Part of a small language model's weights: LayerNorm before each block.
Each number is 500 + 25 x the weight over the matrix's rms, rounded and kept within 0 to 999. Layers, rows and columns count from 0. Numbers have three digits each.

# layer 10 MLP up, 512x128, rms 0.251, rows 344-393, columns 0-63
487484457484518491479490518490500484512481506523521527484468472463532514519496541500503525530534509476513525466529535487527524519471496506475505513495492462512494503463515511464475470475516488
505497542449499494489500475497534526525543470494475505498486540573467468510531521502479454509527524534464500554542503515518514487500547502510493481483508477499498466467499508481533503522500473
487518480513511497501487519481497493531485515463517486481514477521520532496507543499529467489441539516510473483505468457493532488510528475529502528488468520461513521492506442507507517503498487
489525506539496471493466515494473504492496483493525513484510526469510497484508501517514472533509492476509488472533489501491525512480483519455444505492525499494499488508548523526499518491538505
529500516462492493515518546469540489483476519511521487518478506521538498500489478506475494486478508495487481520522476507523505525513506475502521545476485486521466522493485507508503488480519501
491539513517467468488528516460536478490522490505521521481478498473487493530483505483510500451534456498531523507487489508465497504486502519502510534488521501528515487512541496492504480508549529
425464526494525484491466502493502511511494495508508513507513514467504519494519492526527478481481521486506496489519515520470464529525508480524524542478475465526559475538521509495516465493518474
513524513466490500512491489511493499583512501541494545440502481468509509443507539521513506522462520520529496519524491520491471502482453508483498525482466487465517487494495448512489505499468459
521512487509471521501492525458515473522498520491495514475503527496532531508532458541494501548461481519549518509512439484511467498478488505495534432471473521468477516501455498469487455508484478
501478479459504480504469519557501525531504507430517516483494507504467509496511538509493450458554561493465498521464472493490478501468539469521457526500497550489472503475479506517503517504505483
465548507486543498481509515497516468516503544512479530501511500508450502446503461460475508476499520490522533486508515512507502526459465507522461517457472499539532534505526486476492463491505529
502509472551471510508495518508453514497499484525472501468528483512508537506509545521481492557492516471515488518525476527457474526556521469531475475525486517466507507542458536506506520521460491
481533497475495487538511504500517543453458505471513495484483518552492524526487507525491489510535475484516514476488502543509470528522446510495489480459482530485524491520524482479524499509520518
458517499523470521504504460451499464510487519511519460506474449521490506506508494542531498458520516515542504539520492480476501506511499490508493559472474486521504510473528505550500502524523534
479504527505551514535472501508499505520532505473480548478504519474483486520508531509466529524483500569497470510495526479488484493503477480480477503462542492518543511520478509534498503497495492
458514501512522512482466509462560530513488496503481479484451522460502471494517489482496517484508462501487532557516546486471517531503465510557526472502492499491477561493516509512468450507495534
473466503445458547487509491557539468493507494464547494498515499533497504519497517538506511469515485489471506529476479501461484460461541463507489516512552573533480484492497544540504478489514484
474507487524527505495484476535461519469507488494514497488532484504501490505516474523506515477550497485510511524547498522475488473510507520525449473512480559529520544506502505472469529521524509
470480483536505487542469516524469435499521501490551502518510513463494505498501489481469488510539525469526533545554538545536483477468495449480500540474506514504495461471504540517473496497504523
529483486529500495502498465523478455495495484490485500491474468515473527465489521531508492505484552471486485497504507494487463519525478512504504534498515497533512524474512505526505477496523473
508472514471508522476527494505500506473544519482456499504485482490530524536533516519565529534473476520468465463494502512484472510511511522488505485492493516485494456509473484477524502541472510
511511465488498506485515500462485503481544503471549525491496503492458497499488471508553515510532483513532503448523536544464499503476553490495517478494495478507532553520509514490507500492482549
480494515462480514490537534500508508499509498512510550506446483464504516528497523527469522503493464506501463523466550514487540496504523488464428484504483470488504481493460546491532521518502506
466537527512484500504448509494506468509490466516514519486526510534503487495483523500498482496502459506521492509499520470491513483498523527529493519489473481479535505540479482510501493500494491
509516495496492487509471500496505507520545509504476514504465446508516528527512483550532499511483549483448492503495468524508444496518510526466495497511506546528470526474478515484460507557538487
449502516486453494512558526453514469486486477526555500506464512467470537488561526500529522488474492475479539516478527529477510512496460526471526474497490494496539534493522526511514512491449514
494496474516501542539477492490489510505497473484542521503515512467490532498526487490504483508512533466481492493537506485517521494540529436472500558479476479496502568501488506483504509506491517
543562518494478515494500485516492473532519509512484522519513480502475482494468551482488510501473469514506498481488493494481532562512535491508528518462476510508479495482520499522475486506499508
512510502500490492576484511468523504531464499503514496546479502514489539476523548527538498481519519549517495508491514512486461500527480524491501471463500503509483493500506540466509535484489513
506519503500492464502497510453498505507523493553484483504477523508512476503462530530526436521491485539483524563514481450522506504513515493497497466502479524471561480492467489512512489534452535
483525553478498522519479497503506484492537499493496546505482505505528503512533501489527487512464515479499485498480499464504459501481471515478523505465486511474527465471543483501483507500500541
461498504476508522463543483530490507529505483554502542508467535499529485464522566523518524544497525486454462504506485485501504526490545473497488480513494489528518491461543484556507526522419480
486530478490520534475499496505529466541472484507491469537476491484487501511549478548457510478508464550552488535468565530459520520523490458493520480515514474480523550490492486461470561476533466
483481512485550477473441491505495499499546513453502495530498511518481531515501432540500481507525457512488491446508514553534447500502513463540512456490496523462508532505519497456506492501492531
432561502523457536541456513464498517504490512559480547531495506508517500493510475532509505564493472492513536439485518491508473512517504496454534457507470493480522510487500509484538486521495521
449521523457501463466515562503564448515522497499479476538490511480507505499524478538510504515455500526486542502501533514476492531475493495549497470490529521422499508523546494480460465492483560
466519517488523503504523516523498492450518498515495461514503486471461498484459495495527455480535513527555457531440522503469505526490540437480516494465521523497477501483507492483545462522502463
439500490503497516471445499521545457494517466493502470510487478484514518522544532496488511510467531542496511506505468478483549515524466534459464541498488480475526459530490507482481502504493488
514519487486509501512478532500499495497514542526513466465515467494538509547533510484454475449513537484501518508470484496506477506524508456506523478491509531524521510477530465535471507483486502
492473454462500515524503496512490515502516464500491536508531469498453485512494494480497496497527510513499493494532548479478497498493466508520495499470516510507502480489495519533489525493501527
518511542521463506536487514503485545511503480523499478478553531507478474482509501478533508464529520476525462461468521530490495488477523468500528552466474488489518535478548462475457503525517515
500531438503512521475477504494464514515462490482479523537562505491529486525510513495531505489502487488494492523493500494491482533536496492468467496472530543500518552483517486508525494523517507
527506500499436493483516449505481456474520542479516494490532497527514548496502520543534497502503493507526507492515479518540505478507476502485503485498487500434506472448498474503510494554491509
464473496481544511481503561496512511494503501497534517475512471436499474513493480492528505510491477483515465485496522510462522455493477520455497554474511527557528477559520497554515516478479498
508488532493468529473540478498487450513544496504537568552486519494473484489510482524503515504482495499442508512495537532518490479502494512538483527469510490540474484514491484478503499531561506
527531494506466522538506483518488499515508495505548537492500468516472488515521503514493429462515530501473495458477491526487464468509548460549478484468526515505527508489506503487551475500507504
490484507532499472505522523523527484532468507533503484486494509501475461490495472458518498479512500500500431500456520485502513479494517501483496489481534486506496507501481500513506537524533450
487499513475553470486529477539543506498514471437453530472483498492516541491483454498459467495540552432531480510492514500515458470535489466513528511463504517503494545489568523541450464532533436
459469506537494509534466502490478479449478533462562521480532511505476513560524485508510485478452551482466506475487488517524486490492523495496504487489489482491538467516477489476550563508505503
482483491488482540493542514493510466515530508493536530536489482481521465587517503483491515478528484507414496470501551526494500487426506491501453517489515476529513538478497540496516513465500525
# layer 10 MLP down (transposed), 512x128, rms 0.13, rows 344-393, columns 0-63
506518493541500539498470495505472506471496493503493487490567516511494515504508486494516517465500526477517498505518471540502481525473485473511524499481534518510544500523484542491490470459443524
475493498498518472476499505501531483532490525518519476514464520505522508521485507533507493500516513498521490511474462491464555510511502540527504514517481517460500472519496493495489531502473481
491479496481532489482496456450517485443560531500491502503464488490502488480431504455514454515528482526512453533503528454500523517475478504493497492529486501505482527538527536525492465527544544
507493498476549505526501504501471512475487503512504506516470482528500488500473544491481523495473492538484527516479525498530491512487518457510537491512494501509490512462476533500477481516494539
500526483516480516491494469524472486492525499488517511493505502471445478504514489473499505577515497526524515504488509512501536480505480485496471473518533495482520531527509501499514520508474507
498478471507503494493506493541491513492486510528546502492517526498527510511492507496509535513492509482487505492534480471528514540504512488546494522524475480461507512468470543502476527506497481
521492489509572481465474487471553528520539447550429514493532480480515524476486523512457528493536517552528482490506477545529494489452495535456518528466509567462439481477505504515488499498488497
484461520479462502512533505569505481501499513489466448517473505474453475522490499464462521481506492492487522467520462523503508478535526524441483503487503508499471512532539517551475503498498535
460490527512496492534510544488512464474462449545480461464502484569494461554458493490478491488482475490479520515524544547538459475512524492524502480485551449514538487516489536517490533507494502
515496492494523506493541451491446517560525472516523460473501509485502457471506501511532535531494524486558500498531480524505514496466483521479523534498516516501504511469549547514459520508491474
483537446532539505497495460506462515543510472468459511514483527471561480479448524505480555521542485510514490479481451471551503482477500510511472496520553516503536480461499524506491530496477469
505456507479503494484486508456531472486529494477524493494512462498531512483514512500505503471478494540554505508512538526507477502481515524484508495499484489534502498477470460510475587498512519
503494522501536477429520493496487555488507468503526500501465450516537537483512481527474517504571513511504504505497486460489543473463497472516444498494506534508476500488517498538525504511447497
530510512497539485491514539540519507480503511471478535492520549529514485447500488470474528525482488487526514506482473524486502493491488512472522502503500482487481516520505527453494483505460473
492520471509516525466468493527489503493530486523497453517507522489475505461513471492500541467486525448549529486509470506481505517529502521541468500515535484498504547491509513530501486489527505
486503470476499495560478493507473458489498537545509491522491508482479537518491536500523518532514519497469516483490564475504517434492511483458487473547437476460484489522505499528503511444499500
516528529512479528520469510507505499477492500502475506460546516497488486512517467518537553514511559478498516553525500516526470501472506512498511489465496514473522518461522501481511531449537503
497465500426507481511505490476530541474531496523485514499519495510513484503522491490498513473476461540533484517464507494537512449459478455473468499498501496488499529510455527543532532475522503
530486450502508523477478519501435507538522537514520499494489540502528472539464519474477474528509440461505480517504481510512479513534470504517438490536499499445550529496509503477514499543492496
505512483461555498499512509522581498466517503532461485488515494480538472496493463483510545488513530532515484478488518471487524522463472511473516505475487496455512486529516490537527527499518513
530530492508483536442479456457498532485463491529522500512443449541529484529463537480493510491515464458566519491509501511509470534537512485537502493536490487510520519485489485522468521473484447
496503474481539506523483527500544508512485494498516470481496443512518532492484528466454490475513523503476524479502483481456493504527557483499538507537528537520478479524507530456501535496526476
492509508502368492504508504506506508519521496508499513518538552481530472506499500492515495491561526467473527527473496490494463523513522528540490512523539536528449494495502510502501484530479504
541479522499498512509528484501485472511523479500524518526516520494499507544539503485498516482525495495471505458461475509516498478469484478491482513499523490529481510494499501552517506495487511
486511498492451484480515495467524453509467487477512504507478544533500496487506556475483543494486471496517500452498500496458506496497510474485521511514486512488562512514531513476515531474496471
492469458511446502457467513526524543533491500528533471512434505489537499505550434501498483548465453518475488501518496513532498472515505483458443493484494485521447528501519546558505516551524474
498509474506510490511491475468500485496540501502544510490447521478516498542451469481528484457521459495484507519525463515493491431508524479491511496498440503530544504551541508501495550530524539
467455489504538492498511498489531513524508489496494489468540515510535511517493489501507509510497546507474503527501487493466525476473484507476443472509542487489506526491486503488497528529511472
514548504515464457491515497485495485500506539513478498536493493476543509464465534467491466525466505521523513530509547521485497504464500482483482461489503505509424532503478536530478468485499552
525468496499550504480483501451465470504498492521492474529492509504495462525506465541541480509549507530499462508485499454474507481544504514460514503494472535482489497471502512528508571493445481
492488486525476475518488515476474461489496472492519547477502517465496491502483476539478510519424478524520533527553472505523490477464500474519517470484512486494453523511510511520495484488513516
499459546503517486508449474451471531528493506529568464492534496485489492513437522476483489500549479510476524491525517556481493514515473531498510489466516516481521535518509521392512564500504470
501518460501515483507497525484506532503514476538526496520500474485512507491534452545522513505538491445478498468484505521526528494515508469513545519560522457537478489548469498522497499504473530
501478502474524505470494490494546514471437499538489553509490504497440517506491526486502516453485514487547523495474511491530515483508510415479485548519487499480495510503500518521533540501497469
502487449487561497470489487499486432533486484479508456509524503480469506488547520492505474454527516518492499490564470487497497515487513498502492495477517485530530527510528534515489466506511507
511453460513479488492482512532521531493459508499487541495520533474514528548548491481505506518498508530556526426569544496520494508448469524516519434483503526457489550489506529513501507504505434
498477533534441475503476525485496494503535511491476496511494514521492500496484507518496462470488457489529528509449498526537498527519509464539538499497515470485506502506464512497557485478531496
531508496448502486513503481519457483496491486480454531553522531458507479544505514478482540519477521528461488512546479446563505527492494492463470533524496492483527495489562485506556576442544519
499534482499533469496486533491481532499492488451538446515483507479496490526486496504517485473504518494486445517500428532521475492524503515476528484526498487497502456508552481486474490549526505
485489494488492452476503507500463490516491528526523458483505496500493531484443511512507507499511515445515515537510466524503503499464507516480504491533503513554478489470472517486516573518473509
469493520481537505556471487516519514540481539518516491498504502508533499508497503515514456477505482486512518520483443463490507496525475504485542509505496495525472515476544531501551501536505516
494464563475492505475484476495468469515480516534513510485478528509509495507486506479575502495459488482517481481471510471469517507527480537496529501488496520517475491523535499513544511494500516
466526503491480504513462540475488530493521482479468515523520485441472489511507482493486478482479483531545505548491498539509513473445507515544492543513479537517491486494525484504489469486524492
463501504527437469502529473493549476495447510509480533505525515479535487447451458474510521540499490524526446555486545467511505515485514539454465511433490479571450485541543533528501456517476495
474516476511505476521491491477499531463507471502516486517470477496499474523459459488495481473502507534546540536529510507544498514513481496470544490491496516539531464483494518525485493513485531
495494502500534475513491516500520499504473500513459484510512501511540468490495478465464514545481459553512494527484504484459509514469489528476490532507449494482505457485461523480468506510500526
513536494502493490495502462526484503502520506493491534491489506459516488517495494519508520507508506487539484531509481511513468499494470490513497465498518523504514485549520465490492523491493511
453459480474482518509465515413470478528479500501550520541532541523537500464487460506475465439465444441528451548471504449544488456528493500508534508523496472562482474554507515485480464582481471
451510500521527506536463536526475520500475437551518512492546527468453515540508501533495477524520547555514526480486471506518515553460513438464553502464485477475457470564483509514440548464485558
504508519478435451502494468505458540514446470465487523500500474540486508497501512494508451546499500494515482512464443498507447507528480477542495532491485521458496497479519464520512498507485497